From a checkpoint of a small transformer trained on Wikipedia.
Size: 2 heads of 64 (1 for keys and values), MLP 256 SwiGLU, vocabulary 8192.
Architecture: rotary positions, no biases in attention or MLP, untied embeddings.
Each number is 50 + 15 x the weight over its row's rms, rounded and kept within 0 to 99. Layers, rows and columns count from 0. The size before them is the row's rms in percent of the matrix's.

# up: layer 11 MLP up, 256x96, rms 0.118, rows 70-80, columns 0-95
# down: layer 11 MLP down (transposed), 256x96, rms 0.106, rows 70-80, columns 0-95
# gate: layer 11 MLP gate, 256x96, rms 0.122, rows 71-81, columns 0-95
up70 104:19 65 68 46 72 71 46 60 57 46 47 32 71 49 39 64 57 49 50 57 63 79 39 32 44 49 60 51 74 30 45 45 35 73 55 68 57 49 18 66 32 86 42 48 29 71 48 55 41 43 75 60 57 44 64 53 57 27 41 83 48 47 29 36 42 51 52 58 41 41 43 61 34 69 42 57 34 42 54 71 54 44 78 83 67 54 50 37 40 66 24 21 50 39 35 51
down70 097:66 40 26 60 46 77 55 62 35 58 61 89 66 31 61 51 63 76 42 35 57 44 42 71 65 77 62 38 50 45 40 82 68 53 43 66 27 54 49 44 46 80 28 32 51 73 34 42 36 67 61 46 66 56 39 42 36 74 60 54 53 42 86 55 41 38 34 50 32 54 32 56 41 47 45 55 26 40 53 83 61 32 30 24 70 49 47 47 56 65 56 39 44 61 46 35
gate71 099:60 62 43 46 53 32 51 65 57 53 34 41 21 71 53 48 46 72 49 39 37 61 41 54 46 41 33 29 38 45 54 38 20 37 52 32 51 51 43 34 59 22 48 63 45 36 23 73 65 56 51 68 61 64 18 52 45 22 33 26 39 41 13 31 54 53 55 39 46 69 54 59 15 66 50 55 57 29 46 26 70 57 29 55 71 50 36 73 27 56 33 63 63 72 44 55
up71 095:46 73 61 34 09 61 46 30 68 33 57 37 07 76 41 51 40 46 40 53 23 46 52 35 53 27 59 43 55 65 74 66 40 26 56 50 41 53 40 33 56 33 69 63 41 37 34 51 31 37 23 76 49 64 48 47 55 55 34 50 50 47 48 49 47 43 37 40 69 58 45 36 37 80 22 36 35 55 56 40 32 49 27 62 75 72 31 61 47 67 29 46 35 52 41 57
down71 101:53 42 47 33 41 52 64 39 82 52 51 67 09 36 42 32 40 28 20 63 66 36 30 59 56 57 51 76 64 39 64 66 61 50 59 64 45 58 45 52 55 35 47 49 32 35 54 38 33 56 58 53 45 97 68 73 35 57 53 29 64 63 42 29 48 34 38 43 59 64 44 33 56 62 31 47 46 48 58 37 20 38 49 57 38 77 57 46 50 75 23 38 78 47 52 72
gate72 105:70 60 57 53 70 56 54 28 63 74 25 26 65 47 60 16 56 67 39 52 50 45 44 36 24 46 55 12 43 42 62 37 37 32 68 26 46 37 36 56 36 63 41 35 82 75 59 67 69 43 52 49 48 50 53 50 41 35 66 46 25 60 51 42 67 36 65 52 68 44 58 44 56 47 25 44 34 44 43 35 72 65 24 49 28 36 29 52 53 56 52 09 45 71 53 45
up72 104:50 57 68 85 60 39 67 41 36 19 61 54 57 52 37 35 31 36 39 44 46 34 45 29 44 44 60 46 54 23 45 53 42 58 48 48 55 43 54 44 95 47 76 45 27 30 32 54 30 53 41 53 54 45 60 48 32 56 78 64 49 71 49 33 67 74 55 49 56 34 62 43 69 75 41 42 38 27 63 44 43 26 69 84 20 41 58 62 61 32 46 58 56 29 75 53
down72 100:36 56 69 59 58 85 60 19 61 83 55 45 58 60 68 25 61 59 57 58 68 81 36 38 43 51 72 30 42 45 57 51 48 30 57 17 36 41 41 39 34 63 57 19 77 64 65 53 34 37 39 53 50 35 39 62 22 41 50 59 46 42 60 61 59 49 68 53 62 68 49 63 35 57 46 36 67 33 38 51 64 60 37 58 37 53 37 57 29 82 47 15 45 67 60 52
gate73 099:58 68 69 73 51 50 50 68 58 78 62 41 63 40 74 23 50 52 29 34 57 48 46 55 31 05 53 45 44 63 32 48 35 56 39 36 40 72 59 74 55 48 59 65 54 43 58 39 65 35 48 46 73 33 35 37 42 64 56 44 48 41 57 30 47 65 99 46 70 41 56 51 51 57 69 52 58 55 61 75 48 63 51 52 40 44 57 82 81 55 50 68 66 49 82 54
up73 110:31 46 52 56 24 86 28 59 56 57 51 57 24 37 52 52 30 59 60 30 46 44 62 44 25 44 56 43 52 69 57 81 54 53 58 81 41 41 29 54 52 58 67 56 44 55 55 66 61 28 46 60 44 61 47 46 54 28 20 22 17 58 59 52 56 27 38 64 32 19 42 37 22 59 56 72 56 67 58 37 60 35 41 36 31 71 45 26 71 62 34 57 45 51 58 69
down73 111:46 44 29 48 46 17 44 56 36 48 64 57 61 51 62 62 48 53 42 55 47 57 17 86 73 74 38 58 50 47 57 39 55 56 62 38 48 63 34 65 22 42 45 41 57 27 24 56 48 57 61 42 51 47 65 53 72 55 62 26 49 67 52 65 73 06 41 20 32 65 47 53 55 30 60 33 51 62 32 60 45 35 60 15 49 39 68 29 54 54 70 50 22 47 33 63
gate74 103:32 46 58 43 48 73 58 60 29 59 45 53 32 45 16 34 50 29 48 54 54 52 36 27 25 66 60 56 52 49 28 31 63 34 48 29 63 48 24 50 35 32 60 33 38 65 41 23 37 39 48 53 57 45 57 46 47 21 33 74 54 77 47 21 90 50 43 55 56 36 41 80 43 86 55 60 47 54 53 45 66 62 47 88 30 59 43 55 48 37 49 44 69 47 45 36
up74 095:36 56 60 63 53 40 62 52 64 44 51 59 00 74 56 43 42 47 68 42 68 44 52 41 47 45 67 50 57 67 44 55 52 77 34 56 56 57 44 74 43 33 72 48 73 42 40 55 43 31 34 64 48 59 66 44 57 72 50 33 61 65 37 64 65 68 55 30 28 61 49 41 65 57 65 55 32 54 57 35 40 46 91 30 42 61 43 29 73 59 50 14 41 43 66 52
down74 099:41 50 78 64 49 43 08 60 50 43 52 74 17 45 65 40 53 63 39 48 33 33 84 45 32 37 52 51 64 55 47 67 24 60 21 58 45 59 60 18 37 47 50 30 64 45 73 56 61 60 43 41 41 39 48 34 34 69 67 23 54 30 56 56 47 42 49 33 70 47 46 45 49 60 74 37 36 66 40 36 53 29 47 51 58 72 68 09 61 53 41 39 43 30 59 55
gate75 099:58 48 49 39 56 41 31 73 51 40 74 40 46 62 45 35 28 76 48 41 21 59 58 57 46 54 36 35 44 46 56 67 38 52 35 54 34 67 60 72 74 63 35 34 35 38 50 20 64 84 34 32 60 32 34 50 58 42 53 43 69 36 68 39 76 48 35 39 54 68 68 42 41 25 53 61 61 23 56 27 61 29 33 39 25 68 42 29 61 36 29 50 43 59 42 82
up75 095:59 49 39 54 45 57 41 84 40 64 58 57 46 61 45 71 62 77 31 40 53 69 29 13 33 53 50 71 45 41 69 28 48 42 13 38 54 59 57 44 70 59 29 37 26 50 67 48 24 51 51 68 56 48 34 56 62 36 55 55 62 18 22 60 46 60 59 56 75 42 67 62 72 52 55 28 64 26 50 47 32 45 62 48 60 48 50 61 42 92 46 51 46 64 31 38
down75 095:50 45 60 36 47 71 40 49 42 35 51 67 26 42 54 18 31 53 33 35 49 50 59 55 69 39 74 38 30 57 48 63 52 69 52 37 45 66 43 37 39 67 23 40 61 42 74 21 77 58 37 66 28 47 41 39 02 68 54 49 51 33 52 50 60 30 37 46 47 38 59 38 35 52 53 82 52 47 22 60 67 37 69 56 22 69 55 55 38 40 53 55 45 53 33 83
gate76 100:84 67 60 91 61 57 67 63 35 60 57 32 64 53 59 20 39 58 27 45 49 45 51 35 56 36 57 40 50 69 51 65 26 64 35 37 50 31 39 66 53 25 33 50 55 41 69 47 76 42 58 53 39 25 53 61 38 54 89 59 60 32 48 37 36 57 62 24 51 63 49 82 58 34 60 36 50 49 60 57 43 47 21 62 35 40 62 64 51 32 51 76 36 38 58 30
up76 111:56 62 42 56 61 47 49 38 50 64 51 56 40 50 51 61 53 69 61 63 39 56 42 67 44 73 65 68 44 60 74 27 52 65 42 56 43 50 76 44 40 27 52 21 57 52 50 51 18 32 51 60 56 60 49 66 63 68 47 46 60 63 70 81 62 45 33 58 35 44 65 42 13 83 65 62 44 55 42 60 57 93 56 14 70 67 68 37 29 69 42 52 73 45 55 32
down76 100:66 24 22 59 66 29 52 53 46 42 46 59 41 31 83 73 54 70 49 76 50 50 66 66 41 55 13 26 48 42 69 57 33 56 55 63 50 23 69 45 58 39 49 40 39 70 29 48 68 56 58 44 20 42 60 55 69 47 49 45 42 55 09 32 54 37 57 52 36 55 65 58 39 46 47 58 44 61 32 55 68 55 57 57 85 32 55 45 68 36 62 59 78 65 40 26
gate77 099:75 29 29 43 62 39 50 70 31 60 54 54 53 53 59 34 48 52 27 21 41 57 67 53 50 55 27 33 56 52 43 46 59 32 13 48 64 18 50 45 57 27 36 48 23 59 62 20 49 50 88 38 47 46 25 58 62 56 64 29 32 26 22 45 53 56 43 64 18 38 60 77 37 45 58 63 51 48 48 36 60 49 60 46 49 40 47 39 53 41 67 44 74 51 68 27
up77 099:68 18 32 35 42 49 66 49 43 59 55 66 37 33 80 55 48 32 67 35 50 32 69 48 72 48 43 30 59 32 45 65 77 15 45 46 43 33 67 69 54 60 56 42 21 37 42 25 39 42 63 32 25 56 50 49 64 60 42 36 43 38 47 54 18 70 64 63 51 43 83 19 30 43 50 52 70 54 66 43 45 56 62 37 42 35 38 50 30 48 61 38 53 67 75 40
down77 100:34 42 72 31 81 85 33 32 70 21 31 52 47 63 47 61 66 25 66 66 61 66 46 48 55 48 69 54 43 46 50 44 51 50 22 71 43 47 63 61 66 51 71 34 54 57 30 56 45 17 36 68 59 54 42 60 48 43 26 75 48 66 42 64 68 40 43 40 52 60 52 31 33 59 45 29 71 34 39 45 37 36 52 40 19 68 39 37 59 33 31 34 31 40 59 66
gate78 103:46 70 51 50 79 38 38 82 43 42 38 60 39 46 39 45 64 36 49 38 26 64 58 65 71 57 37 44 74 45 45 53 20 20 40 32 38 53 42 58 73 41 30 43 22 54 66 19 67 71 33 37 50 48 74 42 64 39 51 58 70 37 14 40 66 37 49 51 68 55 36 54 45 25 68 49 42 31 36 25 64 40 50 30 49 59 63 36 71 59 47 51 75 59 58 51
up78 096:56 63 47 66 24 54 63 25 60 49 67 15 53 32 50 22 29 44 75 74 49 34 37 45 55 37 45 30 40 64 14 44 29 38 83 82 73 52 58 33 40 50 71 52 27 44 46 64 50 52 59 56 54 41 64 56 63 49 55 64 43 78 39 59 55 57 75 38 44 33 41 49 59 53 42 70 45 61 42 31 45 35 46 74 31 45 43 67 54 16 70 65 43 45 51 42
down78 090:49 62 38 42 48 50 70 42 71 35 36 49 33 75 44 47 21 10 44 57 53 47 52 80 61 49 57 50 54 65 54 45 30 27 33 67 70 36 46 47 65 34 39 48 23 57 33 45 43 58 77 45 85 59 56 52 82 57 64 51 57 86 59 30 63 41 74 35 44 56 41 73 54 44 31 44 46 60 52 42 26 59 31 51 77 58 52 51 55 23 45 32 72 47 51 61
gate79 098:39 51 54 66 36 43 61 62 42 64 58 42 51 73 65 48 33 66 38 09 29 59 72 27 39 36 28 26 55 39 23 49 43 34 37 55 83 60 29 42 42 39 51 50 46 30 55 44 51 68 23 70 71 62 27 55 40 58 65 56 34 44 29 25 44 55 28 40 57 30 50 41 55 43 64 45 54 33 26 72 38 32 74 62 29 56 62 52 49 37 61 42 60 18 54 55
up79 089:40 40 71 29 29 48 43 20 35 37 72 51 48 36 71 67 34 28 73 44 36 46 51 43 68 53 37 40 52 50 35 80 68 59 43 57 38 60 40 32 29 69 72 38 52 34 21 63 62 64 39 42 76 78 35 33 44 65 40 45 45 54 58 24 40 66 51 18 72 60 52 25 57 74 56 70 41 60 39 66 44 58 62 50 20 59 59 35 57 57 61 29 55 47 53 46
down79 094:47 46 46 45 38 60 59 25 59 28 35 28 43 57 72 53 50 34 56 51 46 53 98 78 51 48 60 47 70 40 40 11 59 50 67 56 39 50 54 79 57 85 46 30 37 55 49 67 48 15 32 67 34 73 55 57 59 41 63 69 58 45 37 75 46 36 44 55 51 58 34 28 43 50 55 54 71 42 40 72 40 52 53 43 38 66 63 64 44 15 62 50 66 56 46 37
gate80 093:57 32 50 44 62 75 53 46 49 56 62 33 44 50 37 48 52 32 40 56 73 30 48 53 64 64 25 35 42 52 39 73 55 69 35 26 49 67 58 53 69 60 53 23 69 22 60 12 81 72 28 56 73 74 60 32 55 46 43 51 36 42 59 35 63 60 50 36 56 35 52 53 46 50 59 69 48 45 31 44 39 72 29 55 70 63 79 48 67 35 62 40 25 51 48 84
up80 095:41 63 30 40 35 35 50 41 33 59 27 81 51 61 41 57 28 74 43 44 68 71 50 69 48 70 61 77 72 39 52 63 26 70 37 56 41 56 31 60 31 64 36 69 63 45 37 66 52 63 37 41 69 23 60 37 48 42 47 65 50 63 61 50 54 38 32 37 72 54 62 47 63 51 15 72 59 56 45 60 21 39 67 60 33 72 44 33 67 30 37 46 53 35 83 46
down80 095:57 14 57 54 86 52 49 34 53 54 67 43 37 57 76 47 46 38 36 55 34 64 82 49 47 45 34 35 48 45 47 68 44 10 41 30 31 61 37 58 49 52 67 31 46 52 57 44 57 66 65 47 54 47 65 54 28 76 28 54 60 51 26 27 54 53 75 27 49 41 49 76 51 35 69 64 31 67 49 45 59 57 75 17 60 72 74 57 51 63 62 55 40 38 53 32
gate81 098:55 55 58 64 33 50 65 26 53 51 85 54 36 45 40 54 38 28 53 39 17 52 53 82 50 27 66 52 70 47 36 15 37 59 28 41 40 40 34 69 65 54 61 56 37 45 25 68 40 49 59 85 62 47 85 46 45 55 40 35 33 73 40 41 36 60 24 48 42 21 44 47 46 47 52 31 49 48 32 49 44 40 49 40 60 41 57 49 90 59 48 55 29 54 39 33